{
  "qk_norm": false,
  "optimizer": "adamw",
  "decay_shape": "linear"
}
Each number is 200 + 40 x the weight over its row's rms, rounded and kept within 0 to 999. Layers, rows and columns count from 0. The size before them is the row's rms in percent of the matrix's.

# o: layer 5 attention output (transposed), 256x256, rms 0.0794, rows 53-73, columns 64-127
# v: layer 5 attention value, 256x256, rms 0.0865, rows 54-73, columns 64-127
# q: layer 5 attention query, 256x256, rms 0.099, rows 64-95, columns 64-127
# k: layer 5 attention key, 256x256, rms 0.0975, rows 64-95, columns 64-127
o53,116,273,200,182,170,200,219,180,244,197,217,196,212,201,211,220,269,181,199,226,172,162,214,189,150,187,228,194,165,167,243,258,81,187,204,142,185,206,263,250,194,156,260,206,173,157,105,229,167,233,196,211,195,277,212,165,209,203,178,195,240,161,195,197,165
v54,100,152,254,219,161,227,128,181,243,179,176,185,246,238,199,102,126,170,187,103,225,161,274,136,180,258,194,222,197,276,155,235,202,199,155,161,210,161,202,260,171,189,191,152,237,203,192,216,212,207,220,225,201,191,125,206,91,173,203,172,224,184,172,238,236
o54,101,131,176,196,216,209,192,183,182,164,184,200,152,169,246,227,162,171,159,167,228,215,163,247,174,155,203,161,192,192,196,184,147,170,194,196,194,141,283,241,140,126,117,165,212,226,284,192,246,208,245,114,200,161,192,228,115,174,223,162,208,222,197,215,228
v55,102,176,206,183,213,181,219,235,216,153,238,265,163,223,141,204,204,222,240,160,223,240,195,174,179,129,222,126,202,190,208,184,138,123,199,221,189,181,212,205,131,223,198,205,252,171,258,187,194,180,227,340,153,241,223,219,203,202,104,206,205,212,285,247,180
o55,106,217,187,225,153,209,273,185,260,183,233,265,189,222,122,216,199,205,255,183,252,163,274,175,160,127,140,204,193,149,253,148,231,160,210,136,181,193,187,195,158,212,146,216,231,173,305,161,236,162,212,249,166,189,274,250,162,228,162,162,149,189,300,244,237
v56,104,234,187,224,229,148,147,166,233,268,250,240,154,304,157,299,257,192,264,214,238,231,177,189,180,204,253,213,159,173,235,198,176,161,120,198,171,222,251,264,186,242,283,194,282,189,241,169,186,232,272,208,186,177,279,216,226,152,249,170,215,207,188,166,202
o56,103,220,203,235,221,231,229,214,229,275,327,305,180,243,134,216,152,256,240,161,245,219,218,214,213,154,187,226,224,201,207,180,228,221,210,129,139,257,181,192,238,226,219,142,170,202,273,176,114,202,242,204,206,198,183,277,226,222,258,233,271,179,265,243,185
v57,097,143,188,200,189,213,211,238,243,219,233,172,143,224,119,269,177,129,206,154,275,260,125,216,162,190,144,209,232,129,227,220,209,204,138,174,140,217,285,155,237,251,123,281,147,212,231,157,225,243,231,209,195,231,268,242,187,228,198,170,235,248,159,228,218
o57,099,178,243,162,165,207,168,271,246,208,194,207,198,209,237,226,180,241,269,132,254,239,201,234,153,203,162,220,207,204,175,157,264,171,249,198,240,211,152,232,259,232,201,188,206,256,205,161,297,223,162,321,223,150,233,313,219,255,203,243,218,149,185,247,117
v58,106,221,222,207,222,147,124,225,175,117,219,248,238,226,138,308,208,250,202,224,186,225,169,266,222,179,226,219,140,247,192,225,190,153,175,299,213,152,249,189,187,203,189,181,157,203,221,184,217,225,176,216,198,258,256,220,224,228,218,203,193,140,130,157,144
o58,106,169,205,232,139,214,154,213,221,207,245,246,260,234,196,207,217,218,214,224,128,172,261,136,186,219,275,169,193,181,208,273,233,186,173,220,155,173,252,224,248,240,243,185,147,141,159,182,233,248,191,217,213,256,253,234,170,224,224,208,246,155,219,174,85
v59,100,121,178,194,178,204,155,213,210,211,164,173,181,177,259,281,149,248,208,208,248,160,230,164,218,252,204,174,174,330,260,241,243,177,160,260,267,109,230,186,139,171,91,171,238,257,184,138,184,231,136,237,231,197,199,214,171,161,208,187,217,225,116,212,226
o59,101,152,194,182,145,135,137,177,244,248,140,197,137,233,179,190,148,192,139,239,167,178,235,156,222,208,212,228,169,197,229,228,258,142,207,178,241,169,218,165,154,220,140,227,197,202,174,109,204,235,203,241,191,221,186,245,130,183,233,233,231,250,208,157,184
v60,106,129,152,178,232,233,138,214,207,195,183,205,214,226,231,140,157,186,223,186,240,160,227,216,209,222,166,148,196,155,243,161,204,175,198,229,155,188,168,190,210,180,152,247,310,213,159,138,185,229,167,235,230,269,198,157,154,196,165,190,145,261,186,221,237
o60,108,172,191,122,227,179,174,220,172,134,193,193,97,214,199,190,190,192,172,248,254,178,182,155,236,224,162,162,207,159,223,154,179,132,273,207,127,200,253,204,148,213,150,211,243,179,213,165,177,238,171,260,220,201,283,217,135,148,219,246,168,225,243,179,254
v61,115,244,212,169,203,233,251,173,203,252,194,199,207,230,235,159,172,235,220,278,174,174,133,148,206,244,187,206,223,210,233,224,216,228,143,150,216,236,210,201,255,120,218,192,239,197,190,156,188,236,240,112,276,218,180,197,210,172,235,221,165,123,191,217,148
o61,113,230,229,189,207,201,211,217,174,242,242,171,190,228,228,171,180,226,169,231,175,229,136,218,196,225,216,211,229,216,189,263,145,229,221,132,215,275,229,193,205,186,226,187,187,228,192,267,130,300,194,162,219,262,143,218,226,151,252,261,263,243,223,189,227
v62,107,249,184,195,214,276,136,267,191,153,176,262,215,185,191,200,178,192,122,225,205,198,198,175,166,153,257,216,175,241,153,200,108,137,236,191,199,121,292,327,154,201,220,174,143,144,181,280,228,157,168,243,145,221,218,266,180,155,209,220,195,212,313,144,190
o62,106,237,171,214,133,241,237,162,177,202,259,193,193,178,206,207,209,204,180,208,231,180,249,229,138,210,232,134,173,191,208,211,184,181,251,201,199,171,265,221,166,143,186,198,273,193,171,249,289,184,199,212,222,158,245,204,201,193,154,228,196,151,230,250,181
v63,110,175,181,158,223,203,222,173,231,226,220,253,192,270,138,102,127,169,285,187,173,200,153,196,179,210,174,214,187,147,196,150,113,158,230,133,176,249,183,233,248,193,210,183,185,164,260,245,222,241,232,177,169,242,176,232,165,222,229,196,170,131,209,243,198
o63,109,202,196,221,279,245,189,185,241,186,284,227,180,189,171,162,206,162,245,212,284,240,155,225,157,225,149,182,268,216,160,210,102,215,233,152,136,246,222,232,220,218,214,191,188,170,278,232,138,283,154,188,181,197,145,243,182,164,168,222,215,155,235,230,210
q64,085,202,168,216,178,216,178,274,258,259,210,143,194,190,221,175,212,140,204,235,286,274,273,126,235,242,201,207,209,213,269,196,187,253,203,192,169,222,197,147,112,201,272,170,177,280,200,147,163,219,138,271,144,111,276,162,159,192,210,182,273,212,181,202,153
k64,087,205,221,205,191,173,182,216,217,200,157,169,266,202,190,228,169,146,182,153,118,265,221,179,273,200,190,168,222,200,217,150,179,129,186,162,278,270,164,246,263,233,191,198,176,170,186,295,172,257,147,267,252,281,184,212,147,171,235,188,243,156,224,227,219
q65,081,176,207,200,187,267,200,209,227,260,293,244,180,258,214,223,181,185,190,227,294,165,203,283,205,176,175,212,208,211,229,245,238,241,214,212,213,231,201,203,214,157,133,194,178,282,242,145,180,131,218,166,140,174,239,164,310,196,109,207,151,186,224,162,204
k65,080,195,201,178,196,185,197,186,236,182,174,259,160,278,214,204,200,225,209,223,219,207,182,177,338,180,112,175,181,230,204,192,282,220,161,263,284,115,187,199,315,174,208,196,199,248,214,246,206,240,235,195,191,170,139,221,148,273,180,230,148,196,285,255,216
q66,081,232,211,280,216,278,211,265,240,163,183,179,261,130,237,262,139,78,190,141,225,279,230,151,184,225,152,212,270,235,184,218,170,145,174,186,204,197,178,179,163,230,240,240,212,196,153,221,226,234,191,268,277,217,174,196,200,219,211,117,235,180,201,225,228
k66,091,328,263,209,221,237,206,182,232,224,274,225,268,210,209,185,205,143,181,146,206,226,266,137,225,268,136,170,237,240,141,191,155,196,208,103,186,229,124,173,189,171,211,202,94,234,236,254,159,208,128,241,260,220,176,214,184,181,181,191,283,225,180,178,185
q67,093,139,183,231,189,270,204,262,193,188,238,199,171,186,209,212,154,207,282,234,269,156,220,267,174,233,265,262,232,171,318,221,168,230,184,226,261,135,182,168,150,251,217,283,176,225,211,196,196,218,207,184,257,218,227,214,159,157,207,198,220,144,126,116,125
k67,081,144,188,234,142,183,237,202,217,181,169,204,271,220,197,184,211,235,119,280,163,176,156,198,201,225,212,146,151,165,273,217,151,216,151,241,202,283,228,207,234,183,236,197,167,204,190,148,160,189,216,214,138,251,145,191,130,203,233,175,225,264,227,220,194
q68,078,238,116,235,210,229,204,178,283,182,223,199,229,218,224,197,193,239,199,179,262,228,181,177,148,216,152,231,219,215,232,238,223,220,201,181,221,199,158,134,150,190,200,185,202,306,198,230,157,177,195,197,106,215,211,221,220,218,251,163,172,181,233,138,176
k68,090,205,150,208,184,246,204,256,150,182,208,184,165,147,145,160,308,292,289,186,245,124,192,265,209,213,241,161,255,162,202,136,240,223,251,221,169,178,255,241,219,207,242,183,223,252,216,170,281,204,220,225,251,157,299,233,247,282,174,177,146,219,134,182,144
q69,099,156,220,128,154,142,233,205,190,219,190,188,143,269,153,261,108,250,223,235,207,183,123,197,220,130,232,179,167,135,240,204,217,238,245,262,187,258,224,197,269,198,124,140,233,181,239,187,171,212,247,174,202,252,217,153,237,223,238,241,210,160,199,220,143
k69,098,223,270,276,297,245,225,136,188,279,208,259,200,178,229,192,163,175,186,144,186,260,280,196,207,239,160,211,229,244,118,243,178,109,202,108,202,202,153,142,192,112,204,212,186,184,190,276,222,213,120,203,214,179,199,177,165,162,254,193,192,203,170,244,278
q70,080,171,154,182,209,169,243,160,279,158,236,162,199,227,217,261,229,244,283,254,281,196,171,197,114,159,202,217,238,212,213,253,192,215,112,242,193,187,235,197,95,236,236,127,209,283,173,200,159,160,222,206,165,241,245,198,163,186,234,163,197,171,269,90,158
k70,091,216,227,245,258,265,195,224,212,190,254,203,201,140,203,145,232,205,176,166,216,222,258,182,245,241,236,173,229,268,193,234,213,206,250,130,163,224,173,179,209,100,227,258,152,196,223,300,221,267,142,187,226,188,216,245,205,209,202,218,204,191,176,223,194
q71,104,65,220,154,156,157,192,163,205,199,111,199,161,265,161,178,211,223,260,244,189,168,177,251,210,161,244,250,189,177,249,194,222,225,163,268,195,173,254,222,163,212,228,175,296,194,143,126,212,216,242,179,240,197,226,166,212,251,177,240,205,147,249,196,141
k71,094,275,232,228,211,160,156,167,225,216,146,236,191,260,157,252,45,151,120,211,146,260,273,173,158,195,201,252,217,202,167,204,205,111,197,197,201,202,216,153,188,173,136,201,188,172,160,191,156,126,174,184,149,197,128,141,202,183,218,191,213,225,174,220,303
q72,089,289,181,229,209,225,193,212,234,221,270,176,231,198,252,257,194,194,166,140,192,192,183,157,141,228,198,175,178,204,195,238,201,131,220,138,234,236,120,251,208,220,186,192,119,286,262,212,185,131,179,219,77,214,194,217,165,198,212,152,159,231,159,181,274
k72,079,161,176,194,211,241,211,243,184,159,247,172,164,84,301,155,224,191,249,211,208,185,193,218,210,224,206,104,229,220,261,151,205,227,205,179,182,220,186,274,222,223,219,217,199,186,246,256,282,260,181,175,223,201,218,243,177,222,178,163,209,233,235,173,144
q73,090,131,257,153,142,153,224,210,169,183,183,197,166,178,187,246,199,241,310,236,247,196,173,194,191,169,222,194,226,217,242,255,172,270,202,250,205,195,236,201,126,198,221,188,237,167,164,137,175,221,246,146,216,137,167,124,157,212,170,203,180,120,246,158,88
k73,110,214,178,191,249,164,222,126,191,214,182,182,281,216,197,232,138,161,195,209,195,276,256,175,171,144,183,219,190,210,231,257,167,167,184,175,253,129,250,149,231,189,177,133,172,239,154,196,164,147,222,255,152,198,177,144,146,127,278,217,170,245,189,212,255
q74,095,283,137,179,262,244,199,221,182,185,250,187,224,166,238,143,187,190,98,133,195,201,199,166,208,226,187,165,228,212,134,147,197,142,253,147,202,273,174,177,292,186,135,230,117,222,264,252,221,177,200,244,119,197,176,244,239,223,214,198,203,207,154,228,246
k74,125,210,213,289,254,235,198,245,172,178,187,163,142,101,256,167,261,188,207,182,230,169,189,205,208,255,201,202,233,223,239,193,197,186,241,162,204,235,153,195,181,162,208,246,187,213,294,250,240,261,240,172,254,191,209,268,227,225,167,191,226,197,175,194,142
q75,111,247,194,262,200,224,187,223,181,125,217,167,179,155,236,202,246,195,189,171,237,211,273,206,155,260,152,169,204,202,208,148,177,156,235,191,246,238,138,188,205,283,178,244,163,178,244,231,201,183,149,219,159,203,239,219,181,194,168,171,179,248,186,129,246
k75,082,169,104,148,192,216,234,261,198,179,191,143,208,181,200,186,246,151,157,223,218,172,164,240,198,243,182,149,157,220,268,172,198,307,223,207,134,259,216,232,188,233,271,233,214,186,227,229,225,236,193,246,169,158,222,209,186,219,161,176,207,256,197,157,124
q76,110,205,217,228,245,187,152,269,210,276,169,212,158,227,243,189,177,209,171,182,160,244,258,261,232,217,192,122,190,155,184,222,215,229,169,170,191,183,177,214,200,236,239,230,217,232,194,200,195,175,119,204,216,224,267,189,204,218,214,190,193,238,221,176,291
k76,089,179,193,219,146,136,270,236,202,163,193,183,200,175,166,152,134,237,182,229,224,118,206,190,191,220,202,176,164,140,229,105,243,224,148,244,169,239,192,245,198,254,183,225,236,218,228,236,231,188,191,117,213,222,159,164,176,276,156,129,233,175,154,156,122
q77,085,181,158,222,177,235,124,218,164,148,183,178,136,110,204,256,224,199,279,198,234,113,160,193,270,253,211,173,227,198,234,145,164,236,158,189,220,224,198,235,137,225,227,187,172,187,166,244,165,254,256,164,278,199,224,191,259,206,254,221,218,150,251,221,150
k77,111,189,187,174,155,159,259,113,139,201,174,222,170,241,143,241,260,276,160,225,173,203,180,164,223,174,219,238,167,196,256,223,211,184,161,197,255,192,190,214,200,206,178,121,205,163,127,156,137,177,197,194,170,205,201,138,178,176,215,237,104,237,261,191,270
q78,100,188,179,188,201,232,192,220,202,241,208,238,265,213,165,201,161,192,171,158,210,267,147,259,215,190,215,170,183,221,150,219,225,176,277,189,138,100,113,224,230,225,219,218,226,271,201,178,202,153,160,167,169,203,213,244,199,243,208,238,240,219,228,333,209
k78,106,151,245,217,186,187,227,281,193,204,158,247,228,229,222,200,299,185,253,211,216,223,123,161,221,174,150,171,199,196,204,225,149,169,188,146,233,208,265,177,327,191,191,224,218,232,179,175,237,152,284,160,209,239,251,181,199,203,243,222,186,236,226,207,194
q79,093,212,226,191,144,178,140,248,130,199,262,128,166,182,168,256,178,202,236,152,176,86,175,134,201,182,257,110,183,159,249,225,181,215,135,205,243,212,229,164,299,190,153,242,162,207,210,208,194,255,221,197,209,239,191,175,224,107,256,179,197,219,185,130,196
k79,095,97,208,245,154,168,197,128,189,234,231,147,258,182,229,213,218,209,231,185,267,195,267,204,310,223,183,278,225,246,228,192,231,217,163,211,199,285,187,225,108,223,182,257,141,179,257,305,187,211,225,235,218,161,173,238,190,184,186,135,234,246,243,252,161
q80,094,177,197,189,250,113,255,184,276,249,186,282,187,219,235,203,252,146,153,192,156,248,212,300,181,216,155,257,185,261,174,136,249,188,223,183,170,125,173,263,229,145,215,214,175,228,165,220,245,196,197,225,157,190,206,247,230,260,137,245,197,181,232,216,173
k80,093,230,237,183,226,222,191,225,256,146,153,260,209,148,163,202,186,246,191,211,198,132,167,200,125,112,176,160,173,196,256,195,167,165,172,213,169,185,208,152,291,194,208,167,215,227,194,197,234,199,224,180,228,202,180,160,211,259,143,171,234,217,194,251,222
q81,094,231,273,196,217,192,160,227,157,182,214,238,202,181,214,277,226,229,183,203,190,241,235,225,95,171,235,201,170,178,183,228,160,159,179,176,194,204,147,191,171,204,189,298,274,200,138,241,203,189,176,226,196,151,258,204,232,205,217,222,231,195,225,239,262
k81,092,186,174,220,162,238,156,187,259,194,184,241,260,220,154,178,189,114,238,169,201,217,145,222,177,153,213,174,233,163,290,215,241,202,223,207,194,213,277,220,173,287,248,235,197,165,145,116,210,215,147,210,207,225,182,260,193,214,212,162,213,169,254,114,121
q82,093,180,197,227,205,165,298,184,242,203,148,185,308,254,242,229,226,171,251,189,166,247,219,229,154,213,162,189,237,222,201,212,211,153,172,179,154,126,221,201,175,189,248,171,205,177,156,205,254,242,169,190,225,253,146,223,134,187,117,245,187,153,180,171,183
k82,095,117,207,181,216,212,184,215,244,198,194,155,208,169,196,130,232,247,324,203,160,161,208,140,193,165,190,163,195,181,222,169,196,198,147,196,155,198,240,173,259,142,171,158,154,182,192,171,243,171,199,102,239,285,295,171,263,201,245,128,218,185,195,194,234
q83,092,129,203,131,186,305,113,192,247,199,192,258,166,213,165,151,136,224,245,174,168,220,113,121,257,187,284,186,192,150,215,253,203,208,238,166,180,270,214,232,199,215,177,166,162,260,166,164,148,173,229,167,203,211,164,146,240,123,304,192,203,142,163,298,166
k83,088,243,193,247,234,164,233,121,222,242,225,276,162,155,273,210,153,218,175,177,234,261,288,220,218,226,218,235,251,209,253,277,206,137,248,156,234,198,162,171,251,237,203,167,181,262,216,199,217,143,181,211,236,194,167,170,186,178,203,239,141,276,230,209,237
q84,091,274,171,158,193,165,244,217,198,205,158,151,225,151,189,165,259,167,205,198,218,197,262,148,221,197,170,206,189,218,243,149,168,210,162,201,194,209,307,204,195,262,220,224,191,110,203,178,266,200,237,205,198,250,192,180,189,169,141,251,198,163,190,109,159
k84,089,216,189,179,198,148,244,203,257,191,173,169,171,225,188,182,216,168,157,152,169,157,241,147,124,180,141,149,151,270,224,193,187,229,149,199,168,133,182,187,163,151,154,217,175,207,252,261,186,196,138,250,164,190,199,199,194,229,140,209,224,269,165,216,277
q85,100,212,189,154,220,242,174,222,201,199,158,227,169,198,164,203,189,230,235,181,194,179,165,245,217,170,274,146,193,164,212,189,182,161,218,148,206,193,143,241,223,264,162,162,202,245,248,207,148,220,242,186,204,124,231,197,242,200,213,246,222,223,193,288,219
k85,104,231,206,192,243,210,243,208,190,99,188,239,213,214,166,219,277,124,212,200,190,349,131,213,157,214,156,137,224,170,267,235,163,232,147,195,242,204,241,156,178,264,293,215,185,157,184,210,181,233,169,195,157,238,174,145,174,253,220,233,161,234,222,169,193
q86,097,224,175,242,272,143,283,216,196,287,215,141,200,226,244,167,136,168,127,197,175,314,217,203,130,146,211,177,247,193,208,182,256,188,159,176,177,213,208,213,293,120,219,144,234,220,162,179,214,237,211,201,168,180,133,211,167,168,216,237,193,249,204,169,236
k86,096,190,255,222,213,176,203,233,239,194,167,184,221,139,142,154,194,172,171,218,168,213,233,160,222,163,175,264,223,185,222,221,253,211,234,188,194,248,189,143,259,183,168,262,166,183,167,154,240,189,271,177,286,148,208,114,273,252,185,147,182,118,189,229,173
q87,098,176,259,226,155,191,110,187,178,84,286,172,171,116,118,211,227,199,293,128,193,81,193,163,177,247,196,206,207,208,191,210,233,216,130,140,239,249,179,247,179,272,217,252,182,196,194,162,148,193,220,202,191,178,202,158,237,158,184,184,236,89,193,202,209
k87,100,156,148,124,210,221,214,181,177,254,240,211,265,147,208,211,252,230,232,238,236,189,239,220,253,168,219,172,210,188,254,216,157,144,224,174,268,185,154,236,224,213,259,153,188,239,122,230,194,199,170,287,176,269,195,176,175,229,226,198,162,273,311,217,197
q88,097,223,195,184,189,139,259,195,187,197,236,147,262,233,191,269,240,242,213,224,210,222,210,209,147,175,120,258,242,230,144,117,202,257,218,168,192,263,247,135,164,145,158,173,190,194,200,236,214,228,268,167,174,215,277,196,234,190,141,152,223,167,173,136,198
k88,093,186,210,222,158,262,208,241,171,237,241,135,207,155,150,186,118,176,271,216,162,155,156,202,176,170,245,224,219,203,186,147,152,215,258,199,206,206,161,193,142,184,275,207,165,202,200,199,177,215,218,191,208,231,203,196,200,174,163,208,247,160,187,199,96
q89,090,228,173,131,223,237,180,164,169,249,202,245,185,210,303,144,184,163,164,214,193,252,168,292,207,211,122,203,203,188,230,119,212,145,194,204,192,240,135,181,250,246,221,242,206,210,225,181,205,150,143,196,210,223,254,232,225,250,163,159,205,225,212,206,235
k89,088,242,162,225,155,220,236,236,194,172,167,251,118,194,207,194,220,129,122,209,161,224,200,143,80,180,172,144,133,178,134,226,201,230,182,199,168,198,297,190,207,246,180,258,210,216,273,143,173,185,179,183,164,213,191,133,200,232,183,225,260,149,192,171,114
q90,100,260,140,195,260,191,219,207,190,253,205,168,256,136,213,123,249,151,223,183,232,222,197,223,184,185,191,183,165,240,225,161,204,147,187,189,166,211,187,142,178,281,169,176,225,154,197,216,167,223,142,260,242,241,198,183,202,171,211,214,222,239,233,124,262
k90,102,159,225,199,129,176,211,254,169,250,157,199,196,181,197,161,191,107,142,157,132,216,258,148,182,204,157,140,128,194,162,225,229,197,229,204,203,221,151,129,232,179,180,201,167,100,131,202,188,125,235,105,239,222,145,201,198,271,182,275,246,136,187,155,184
q91,092,171,137,261,193,180,274,128,216,216,200,161,242,245,184,235,162,165,189,167,201,233,149,195,94,182,144,237,181,230,182,182,198,192,228,244,248,188,262,178,242,131,226,151,119,154,154,222,214,207,239,243,236,283,103,230,180,169,174,245,148,213,192,97,152
k91,092,108,205,202,252,201,115,229,158,238,175,121,222,166,245,199,197,275,269,205,205,228,207,206,215,211,223,267,245,219,194,222,197,194,239,196,208,227,151,202,207,146,176,174,212,177,174,180,243,188,218,115,235,241,276,243,255,211,208,221,198,229,207,241,178
q92,094,139,193,184,269,196,268,214,220,252,82,212,191,217,227,168,174,188,148,220,245,207,262,295,197,173,181,229,142,175,168,162,180,185,237,226,200,91,167,197,189,181,183,202,268,207,204,209,239,207,176,175,242,191,278,223,255,243,94,194,184,218,233,182,220
k92,093,153,208,191,158,176,163,291,189,142,154,174,174,269,202,201,182,252,149,196,180,158,111,169,140,204,195,163,201,180,194,138,203,155,133,247,117,178,260,247,236,200,170,267,261,228,215,221,215,221,257,161,199,178,169,193,208,139,149,264,179,163,194,236,199
q93,092,190,110,168,164,220,142,138,221,205,197,196,216,218,117,215,145,237,183,215,227,160,143,165,214,176,273,188,246,188,199,228,197,241,217,143,136,210,243,184,250,202,172,150,188,239,197,185,155,197,189,212,204,208,155,157,252,178,277,162,221,234,173,206,211
k93,087,211,218,214,186,229,225,204,138,202,293,244,202,194,255,235,123,185,247,143,176,196,189,248,260,263,247,281,267,205,201,193,140,141,251,141,245,193,136,209,181,175,192,207,183,129,185,216,181,228,168,127,215,202,181,184,161,246,199,216,174,175,173,271,180
q94,096,229,177,190,176,218,132,176,102,151,270,156,173,182,213,142,201,267,138,209,188,105,219,160,233,258,206,193,184,170,134,205,158,250,252,217,144,317,212,168,220,228,153,219,289,187,173,178,155,156,227,169,242,156,148,207,157,157,261,153,227,197,141,170,201
k94,096,259,153,209,176,135,230,214,223,224,182,223,152,240,196,192,153,121,135,201,165,190,172,167,208,244,191,224,289,211,130,187,156,208,217,239,175,162,166,223,98,205,176,241,260,167,192,220,90,216,181,240,139,200,161,164,112,226,230,189,161,212,204,149,169
q95,093,209,239,221,216,160,264,260,273,247,214,130,224,237,227,154,254,138,201,224,212,230,243,171,169,186,159,219,215,215,165,167,242,239,172,179,153,197,197,153,137,226,143,247,175,188,144,301,217,245,241,213,228,225,246,210,193,213,111,216,216,142,199,155,166
k95,091,261,239,183,183,283,159,240,253,147,249,232,176,154,209,173,217,198,237,226,205,195,230,211,111,151,236,210,140,163,283,210,179,226,136,169,207,118,200,156,236,111,143,258,171,237,216,204,211,204,202,248,184,175,157,153,276,220,186,141,214,180,211,231,211
v64,072,158,165,262,201,139,198,187,196,179,202,132,210,192,196,210,217,218,182,249,222,209,171,195,208,177,242,241,125,218,168,159,309,177,189,192,221,253,156,235,225,238,322,285,184,199,234,175,204,219,216,183,119,214,244,214,248,231,159,208,170,206,226,254,136
o64,066,223,144,199,247,244,202,204,170,171,237,206,197,172,205,178,218,148,240,188,196,204,142,161,277,236,134,194,187,208,162,229,246,176,176,199,114,231,226,178,198,143,218,222,233,208,183,252,204,195,230,202,302,201,139,168,165,173,228,189,179,165,177,240,205
v65,074,255,240,101,174,177,279,241,186,189,150,213,212,209,147,202,197,218,192,280,155,184,116,230,200,186,219,172,241,161,178,133,133,280,215,266,157,220,201,231,208,214,129,265,300,189,152,208,248,222,259,185,258,274,282,212,241,234,156,246,156,223,231,212,171
o65,081,169,171,237,133,251,111,190,166,143,188,177,101,140,161,210,238,242,207,210,227,125,171,121,279,240,271,163,221,105,200,262,165,256,214,209,199,194,202,224,165,242,207,255,198,219,237,165,180,193,215,147,192,138,149,200,242,161,248,169,222,225,180,198,121
v66,085,222,215,271,275,223,136,178,206,233,249,200,216,173,279,227,193,168,160,105,187,225,245,160,247,286,133,232,187,279,207,267,221,144,167,134,322,235,186,143,171,141,188,181,136,243,225,208,169,209,134,176,201,169,154,260,191,205,314,201,192,164,139,195,221
o66,093,262,188,163,222,156,306,201,268,211,234,242,251,285,230,219,186,175,174,161,198,265,241,269,86,175,117,267,179,257,164,135,237,181,204,169,159,185,208,182,209,208,208,102,215,209,166,271,238,208,183,242,161,238,250,190,159,239,130,206,201,165,204,166,293
v67,088,202,121,224,203,216,154,209,164,250,220,130,204,147,226,191,228,213,222,288,210,176,222,239,243,190,232,251,143,288,206,129,161,140,225,213,154,232,144,217,181,179,175,206,183,128,184,191,200,244,195,248,247,220,208,243,198,155,195,148,233,231,274,186,221
o67,086,230,230,148,166,284,185,219,227,195,129,231,196,209,178,232,204,219,192,225,204,264,132,175,194,168,213,170,207,133,235,261,207,219,212,159,257,142,142,187,206,189,207,200,204,253,189,157,91,140,201,182,207,166,197,191,215,186,211,260,217,250,202,301,201
v68,080,221,153,165,182,171,161,213,149,254,186,299,262,197,237,261,230,212,235,194,260,198,173,228,262,182,164,282,167,233,230,202,252,303,161,275,191,222,266,154,181,315,272,208,192,110,228,160,199,213,174,195,172,209,139,209,156,218,163,199,141,218,171,204,162
o68,081,214,209,244,268,266,226,194,221,169,177,151,172,257,215,259,215,202,157,250,208,194,158,168,186,182,307,137,222,162,184,210,179,164,169,235,232,205,123,218,213,109,122,260,229,196,184,214,113,198,251,290,215,163,189,183,212,160,189,238,135,196,201,246,131
v69,080,263,222,240,194,221,156,206,193,205,224,219,194,137,145,218,228,244,244,238,227,109,175,285,278,181,164,203,152,232,163,161,197,121,269,173,244,111,140,280,153,148,137,221,211,177,193,116,162,226,226,151,257,163,189,200,197,225,222,211,167,243,212,156,294
o69,081,150,240,180,84,120,188,211,176,133,221,208,151,221,139,192,216,189,196,198,210,142,168,138,195,218,152,211,231,146,227,186,204,224,247,138,195,225,163,188,191,325,263,249,197,229,242,205,28,244,205,138,219,192,202,212,242,103,200,185,230,183,206,222,244
v70,085,207,177,125,195,196,223,258,197,150,152,240,192,201,175,211,220,144,232,256,192,209,114,195,180,133,244,127,201,130,228,158,143,197,221,246,140,147,259,144,233,188,156,195,248,137,224,164,163,202,253,207,188,229,196,182,236,154,125,209,163,132,244,198,130
o70,095,156,189,285,152,254,109,181,180,151,178,192,118,140,133,187,189,217,198,236,211,103,161,156,273,217,293,158,179,140,223,275,161,254,138,250,251,245,176,228,178,220,173,249,162,222,191,168,94,189,199,176,219,144,150,148,208,153,244,196,202,219,206,167,120
v71,093,226,227,224,207,206,178,226,158,159,192,267,191,221,231,194,263,188,199,147,197,240,187,242,165,227,112,186,274,141,208,288,230,182,208,137,236,201,220,150,212,233,128,201,214,174,213,180,223,203,209,136,183,186,179,188,211,164,178,222,136,203,197,193,177
o71,094,156,223,241,210,160,218,175,244,178,223,172,177,203,206,170,196,186,207,196,215,139,303,216,186,263,139,223,146,254,180,96,209,225,169,224,165,271,208,173,153,213,191,216,179,183,167,231,232,239,238,178,178,219,206,178,190,189,153,130,254,100,202,103,214
v72,076,165,209,187,216,147,225,231,175,238,215,220,249,241,246,130,184,162,271,207,228,255,234,207,220,214,194,200,98,262,230,228,281,248,184,232,241,193,110,183,215,271,258,146,214,184,222,157,192,96,161,191,186,132,173,173,250,234,251,216,147,177,236,187,253
o72,074,233,178,180,218,209,248,191,217,227,198,255,200,221,230,206,198,191,163,117,166,148,236,262,180,238,152,235,250,169,119,161,238,206,256,212,123,190,191,239,158,138,142,231,209,120,140,233,296,226,239,271,212,236,175,196,94,219,153,217,124,135,204,214,137
v73,083,187,286,147,177,203,222,248,171,233,116,227,177,222,152,197,248,231,268,202,151,233,163,134,261,214,164,200,203,181,122,183,171,218,205,169,242,212,226,227,247,188,223,216,161,113,255,113,188,201,191,147,170,220,253,215,196,199,199,183,236,316,246,91,179
o73,080,224,172,200,213,114,205,224,161,208,165,195,143,228,186,145,181,151,229,180,187,173,223,193,166,283,143,226,180,179,304,179,215,305,246,190,257,218,164,268,169,205,245,199,254,260,111,183,179,249,192,200,209,223,204,259,164,171,221,156,229,172,157,206,161